Each number is 500 + 40 x the weight over the matrix's rms, rounded and kept within 0 to 999. Layers, rows and columns count from 0. Numbers have three digits each.

# up: layer 5 MLP up, 1536x384, rms 0.055, rows 1184-1230, columns 0-63
# down: layer 5 MLP down (transposed), 1536x384, rms 0.0443, rows 1184-1229, columns 0-63
up1184:518475544481501478502534616517453509532523490418505473490490490518413511589474498503443490492538530597487487544486468510527478497472472498476492559497546508501494495513513567502493538504504536
down1184:526537413463518578520500512546479565472543547612496501513461347524484508535479529504471446507529498543550482535524570500457454484432495503526538498477520461540500517494506488517494478498484527
up1185:521502408470503555511481461409466467545487503459496497540451516447527546523520494511488534521479547483504426458506472455551565438445576488480524507468488540470567454516492562506546490458509480
down1185:588458546474471446563538513526493435484530462542454504456546488529514539517571488529539500551524573483536490513496499488471504535458513531498550507538492492505499551482499484481476521495436428
up1186:496490505526506497508489481491439448521536505480487538475543559487448536485496489462474526596437490483559470476455487521537554428486458488494480499528438529538532514429575535520488433444536444
down1186:513447519500473486492492509489523540540474521582508494508495442488523516465509510481475516504561570474527513478513499450525487564457487482521486503439525561513507489443498457524582481460479477
up1187:492484455513492424454479506416508525517455501474512583478509566483415535515473434430424547516439639463458453511430483501497481540446517510554541480517413518466500492517516567563501498560482506
down1187:515457464493512511496477528479544504477494461439489488474498525452516502504510438509517558439447514435459505534452505521578488518536500470432520534512508559476465492507451546482523529560430467
up1188:532519482517463493506555475477496441523511505445502478476470516490514548494539495436516501513461513506531513522479511452534462433469527508497466499471515570501493519444496577517463547521554510
down1188:544527505523506488496481507530505473510507515534488483506469516482515512543504496463492491488511541487490490489507505479509486471489517464482490500448484481442548509466489533513496520466474511
up1189:532493481517515487555476507447507508531460484454455486494523519530518531453596484494519489545469615526489416528519402484529502478433485511533485532371489553466497489411498478538421460475527465
down1189:476488491514491462580434524543561480531540515522438481522482474531433512587504436530526527382506553453537442433450407502485472501451561475489450540484496637463481569476515548578439527468456501
up1190:476514529530471514540495516577473494542502550465522506479487540474446522500523503471497473428475481528513496470560487496541410504482487484560522509492499518551515562541596485495471575496519538
down1190:509464473525418506443580500513439500496545503472494495463543509554439495539507473493467504453484511534549537574484475534440478512508515533527487492553561479520494598576485516501494463485490466
up1191:535409497584538567505591541474477484519521524454589491496441533517486601537464503459454594523404482437499477546461440539515501466454557457507499480474404513500413509621524508508551482559450444
down1191:482434538495596525526550544436401486477390519486494508420542513500568518462540435591500577416466492448525445516547562581454554512562503498531491514455487560435482546429502543564563480479548456
up1192:546510421447520468525530552455458518483516529457521532488509519460479553548538563403456485554495559589496504523459456463556580441467524506493470454504459515467545552500475523559403507503515481
down1192:498483517475451484501540500475477460503459541552495516477517512445524539515472445469491509447502558458515529513535448507548486475432533460540483494503492568499555530542488543475529517527526476
up1193:603478462496528455580488505532515487453567573464559510542531504523504592450483448480462472546455502449476498559515451501505483466492514450476463506409426516591477435524512550498426527527531406
down1193:457460509485489480523460526490537417449422534570524450510547441465513514569500522479508534528503510526512564457542520584453487495468483506443499475457438467504483446518502595424485499503426553
up1194:522510447555533499480522563453440461543518497456488512530561506541438504531511479473518490533525637507503497541559475475508574441403522507519493498511508517530557511473490538510501529450560489
down1194:478517498505438496521489503434520520543521518559411484505519519535473608561580521482396534509533488459543550573467465490569467566482541445579525570464480474477507472455548503459494521558480540
up1195:479551480494494452501518514482474539501523490457490445490550497487531564503468510470501506483429550438487478538469480541565526454458462512476493561506435526497554557473531507514482537498508419
down1195:479538509538432467539523488555530495486496498473499385514554491494503540446569496516552488507470488509487516451495521565515536512511526497472537512539484460530513416587554465506457491485557476
up1196:499545514534507527490493513431451515537496480479437512478560548529487548532503517452499479462425484520522487469454461519505488487464485510507512504436489529459563484477473575585512551506471434
down1196:512458627526496528507474504456449460508421522548550396511482487466551564508533440520467493541544502496450478457529484555516457468497480518389576472442535499512508464457390527461565489494510522
up1197:447524411497451414461503488510448520489437503460510460443501619477470605506554497504400466528507572523457398514517465397524545476511509469441485546557485492492503552529565498528457532568468477
down1197:482550543534499561347456457582515570507578606484408574499451484438462571516483546466515538599531503429489438496453517374487523557534403547513557497527596488510479584483452509446414478513526591
up1198:548469501517474486534528533475511517479469506424501481527502514498484544538540492514489527474477502536554469494482486500510493459468497483474486552514534541505508512465503553501477505546549523
down1198:533511517493477458508487470571488499514543518551465528490522467444538524484509521481497491510518511484482528499534542497493470498470476462458529496481455499495475506493466548537508530478480512
up1199:545477505503507548565532535525512515530486638470481514487532572475499558490515473473467439518491505487493485529561461495571473457502598512550510506397453501542520438436496487460507565445449515
down1199:445475517569530493426501442574543553495458469440550409482521456463476542507490501548533524465543497550473511573486580438458500526509487537503407471555542469533459503473441513452510513456524520
up1200:488545582545457491503474482502502482467473515452550486471568512542518546567485494496424548526411501483518471542495495453523544470468490497440491542485492553464473489445555506500532507489517532
down1200:476515497453528530452525512478499496485499544553518474484517473491457456506480451494504499508509455507519487466497483504538467498554497533501494443470535513533521459554482460475430498442509505
up1201:471487474516479510476503525448485432475461479460453517520528490521583559540514426451519495495458596462514502547496467475553560418442583533496503495494523552498548530494536582555555492500549511
down1201:513439557487442477607469521439507470511440484564507456493535505452500554524524516508482495461487556480516467576429476472509470473512537506491511469487428512525469539480528534523548528515453533
up1202:508517517602528509449516519491527391501465525467520461398510552469504510467457493453540502428460454567521456455499459409558494509513467550420498524553518573515469465503489511387566465519519527
down1202:454602519531567584481516476519473594618512565482471371555491466520524511472458457446448546442583555510503578519495567543531481491396523460514469467481555499456437583461483492477545478488567523
up1203:540498482524536424465494555535504476524501496450539453523518523486571544568460484439523585546478557527461514451495466538498506416498505510466424501497520542481535542594484510524462535465524444
down1203:427467481497510581590527510485519484533436497561487460475557508468453597535469463401574513402541572559514469510496503531509549417443603481506518493436501502520521452461432506424532563485519540
up1204:514455521555559558523514537444481557447370490485489532488528504455472522493473519427450515483507389497446408512509475474473445593465458429524528545476478517503470441521475587515493506513548519
down1204:502481438447496488513509552495459588519464501483475579501458440471613474531495492434570486443515527547494426533539472476490615476506540412532451486521480546519543562519520527412512470522527531
up1205:558511526516492554542510492505502561537416561494484464567462517560529499507459547515538475508510493539523517538451446545518562520478578437469456526435507532529488609456555473505507507444456521
down1205:513537505489485448502529495502605572545479482475455584560449463518508463471487578508473471487495503532479525481528473559468445473484522473474486479541478446512512478525585531546569473491510498
up1206:435475557495479570502569557445563513446507495478477504546543541516512510608460504485504526538393497516488413520475443540574595553469481499566471515525593644525541506562469591474543457424488481
down1206:536420521473406479406558424508460472507486580481387534551467507595501520529516489464504518540503410572502470562570539524508414488495484391436516520451416502535464495516462528500500576504496523
up1207:498503502525452528507548486502442513548514470462492534491488508479493598530506571504509532485493479534516496551560459483578520420465538440533458496450499525538569567503538532521476519517535492
down1207:504471482518414482490522521531502492426461481542479470439517462490499494548545544533470533486564542521439415511477524466544481466522499497474524523529551483512441470516530515515514519564463507
up1208:522543486505464511514525518482480523524511526413494504526497526497497593532494505460521522493435518484511430530541469512577523477451495520501474536478508571535539528482502581484515490498466509
down1208:504521487519485503499538485476523504537490497489515466517499481515500504512509484476464501527502513523523500485527505505476468466455490503497473514520498513483454545482485495503514515452472499
up1209:563474431449505479560512543463475517560473507433514482491510488479507569519533503481493492524459550531498491487487491495526503502460492464503504509499511568481522557458537581541458508501512512
down1209:460514472494520516530527498549518511444516423564503492511461470409480564519520502493524429437506566519536497546501486509519532507396514513523529469535426487464536462527496487478580478442483562
up1210:414511450484442464396483501526514486527506522493524494491572506457479607522521496427496491600465575530437496492486482542484483404532532552499411539443500512474487546529586552470410514450512502
down1210:527453513474479545491532565506481462457448475482582447459543482538565514435541441512472485447470533516460591495514520487540494529490502454508476541515471509519478447469487466500472503526443455
up1211:541505551510526503545505477530467534521502540489509565515484631450478566562481538493478555498420476502532526605520445473567473512531488509436517400405455506487490501560484509489554500438470568
down1211:520427531513535507543466481451540467515579547584586493522469585499418482512414527476387491486454526543539459553474455528517497454506470592474466452512447596498533566503485520463484436500595502
up1212:524524512492458481405467543470484498573495470467527443452471532519507471532434481515411489554481553488453471520495492505509506487507479511434437527539463536512517561501503505468495568415481465
down1212:505512492488477519542477520511449518494476521426538481495499498533511504479497473511498478485505510515452520526488505502498465509498503507532484543498498498469486541497492513530496531490503506
up1213:536530484492465503517562499518495538533502514461474505504535524518447547498455531491507499464434489511510437553557401493550524401487534509503530491478445518555535530448516508582505552479510504
down1213:507527545564487529476547522508520419431527545526526508512539519515523527550517488461488470500518474549510438566506408452517551514449502458487465530416506536519557471471498537546557439516519492
up1214:455591544554505440492523455492497508490553542454480556501575534467515527506478439473447514485475475422490426475510462491569551444526485491514442591522440579451485437495594515491508518471551457
down1214:435486566595495471507498445530463511511460555586461546511504454470518505527537590506499576502504516523488545444489464492598485485483585475477441416509549514528505477531491500449528532480449528
up1215:540437525453522492471540505503433393467420497474508528446597522446495497604494477464522520457529477540454495474545498511508533519495455434472471532454488540464468449473499547461544486463592502
down1215:504557450465471493459507483540523508528519492654466505563432584455483451465476490468439474469472475500462538476490444475487516484543489524469503479542495506468486487517519518469520544489551514
up1216:516520517490479443452570514467491385576518535462501526481520526487524595554544493484448501572487536478454477542545460458557505466364513480511498524457452561496514513488540590546469530432530468
down1216:511490489486516484481523499477488440563502512542484471522470545488546543481531532480437483530572475562495460564565514520484457465477560437500495451511505532532435588435423466558494513507539503
up1217:508591552534456485507400487547435387560470502465521485459555549538525515456590535475505493593495485507441447457553524544533482457538468460477476514525505514544483562456482530548512496484503550
down1217:582559524566460479513470547511478479476535483468489489487561530498426479533510569489469477544490510492466484506454556527479527478445480475488473534472502476509567542570501432440515516477559545
up1218:489491463516557490531509523505518533535547511461511468477528528535479522492545522454462514575414580469489448447539453506548511451486546497438431550468487544428513506517532560520442497462540493
down1218:442495455462469506538471511480515468553447574566521464461514482524533511490479463477512482408481538536542526508441465510539515501468557508446495464461545483520536501440458510494501505523520539
up1219:405486583484521476520491430479542529479424410474484455450511564443433499470558487456481429527478548549534472515461446506469471432392415518499542602516439481504554470576500571499487502495476501
down1219:507525549498533490577467519560522530546440532465475480463598469510585462446525532480510462496536568530578572473450506529461482515521483448545483456468457495444498448561492482555504526459457447
up1220:531436532489421467436510426508455495530559535478503469448524578515546544542496543462520428537431521560485472468550421607509493436475552546491475497516519477464474482481485538473566502501584391
down1220:483489525454520569535539482483501493435485547512534475478494529554525511452477544496482462497509523435489516518455457446576502535566467462513484504492468470578445390517572501488474497527453525
up1221:549489442551534462465468478443485502569500558469514576472523643534511557498445409529518468574464510539525513498514441537551522488481446534504504438459499515548475510522587513472494618587509527
down1221:538510489499488448486493410485571538565479528522535527519449556448506494510551510490533493517511465495576496527502469504567434536456504498560530576423477492488438476524508543508518525556552499
up1222:478487512560476479491585547506482557463571507439482475463536549554536553542538456458497553567502515491497474504514451507522531475499521521467521523523454531509473555556492503507483532495530491
down1222:476487512505574491554491532552492469477482438607505498474434476465528503540448484481530469506572511478459591520505544514477417530515515536526531462469555497476494481534468460516495516549510558
up1223:518520495518475528551490546510516517509432556411476481510462508509485489545536530468462494492481495523540478585514485486589487481485529490475452508516507545553513489494480532460537543481484552
down1223:548513418486504551517509449492547532467465537558467502547508426508514465573455526454548493523501492454530493479513529532485491524462501540510444474493498520558473469478505505555478501546486507
up1224:495587537451492439431411531473524507537483553461548546461484615536478504467541535461505548558509509474516441473581497512539409524483508423476410540446508518539493485519455605550490448412362480
down1224:446439494520405564451512483446366478529514445479626648486454488500448507482445445556515499650575484592519540521614479491532553508474490456608509526544555479488517525470471590562523424541445433
up1225:477462483514526474514554463516427476483542520459501486453521550495515598599488552393529513493450473558500545547489446489537539454485526445514369484523564518459479516452488535508534513482584512
down1225:485561531490502565494493534494510505525532492566556520538483555450491480488450438510438479516480468486454505518496407432544470522569474526470415521504486556566440566500490484429527511495549530
up1226:552502492510491475459509467498495479513490568451536517529519511517527526517491494478497532486440492522535482545523450464574587475470472459462432531465479541522495496493509543454622551487503504
down1226:465541513506469470474529533488541513566503504714489456540524498555509505469487496489489499508506489533451512515493542489482495482502507487488474502597552528468488447488516514505492483516500488
up1227:516513477528467458508534483475456509520505503417486518499503518475495522518524522448507498494446533526508491524520454469548486449446498493531484555491462552511494453486497616524456468509501555
down1227:520521503501495511497515524498480502527519487520524484501502485446480499515512484493508471515494499501478518543554497465490495474438494496544518527499502519476499499527447533542507506490461468
up1228:496501485474467545472484518434556498521525509440534474504507526473463557488495471465505506497475545477532466531453424507524504470462509515503485499507476547535534496522571550454517575537514472
down1228:505480513504510518438515505504518499488520525525525511440482492405473512551474478456494499547488545466452446533466493467468520480479507497520508515465514521546505481518496591570522465457504488
up1229:489556497499505514447513515515533464541548570478504466544488577509536478464574509443508561418485553483561483601492480461523540511508517455517478485531505525464519511540522513431487537446535514
down1229:546459497455511493514508491505484488500430448484490557495531527520480514467481562497485498544502441492463545487489502497534486493516471509492519493532538520542497474459488439479504510565486554
up1230:512512468546512450505620477498423478509486555471510544524553546506563549518512560429519505519469520526518428459563419449582556443497516491509506534451439511459519541532526491523413551480455519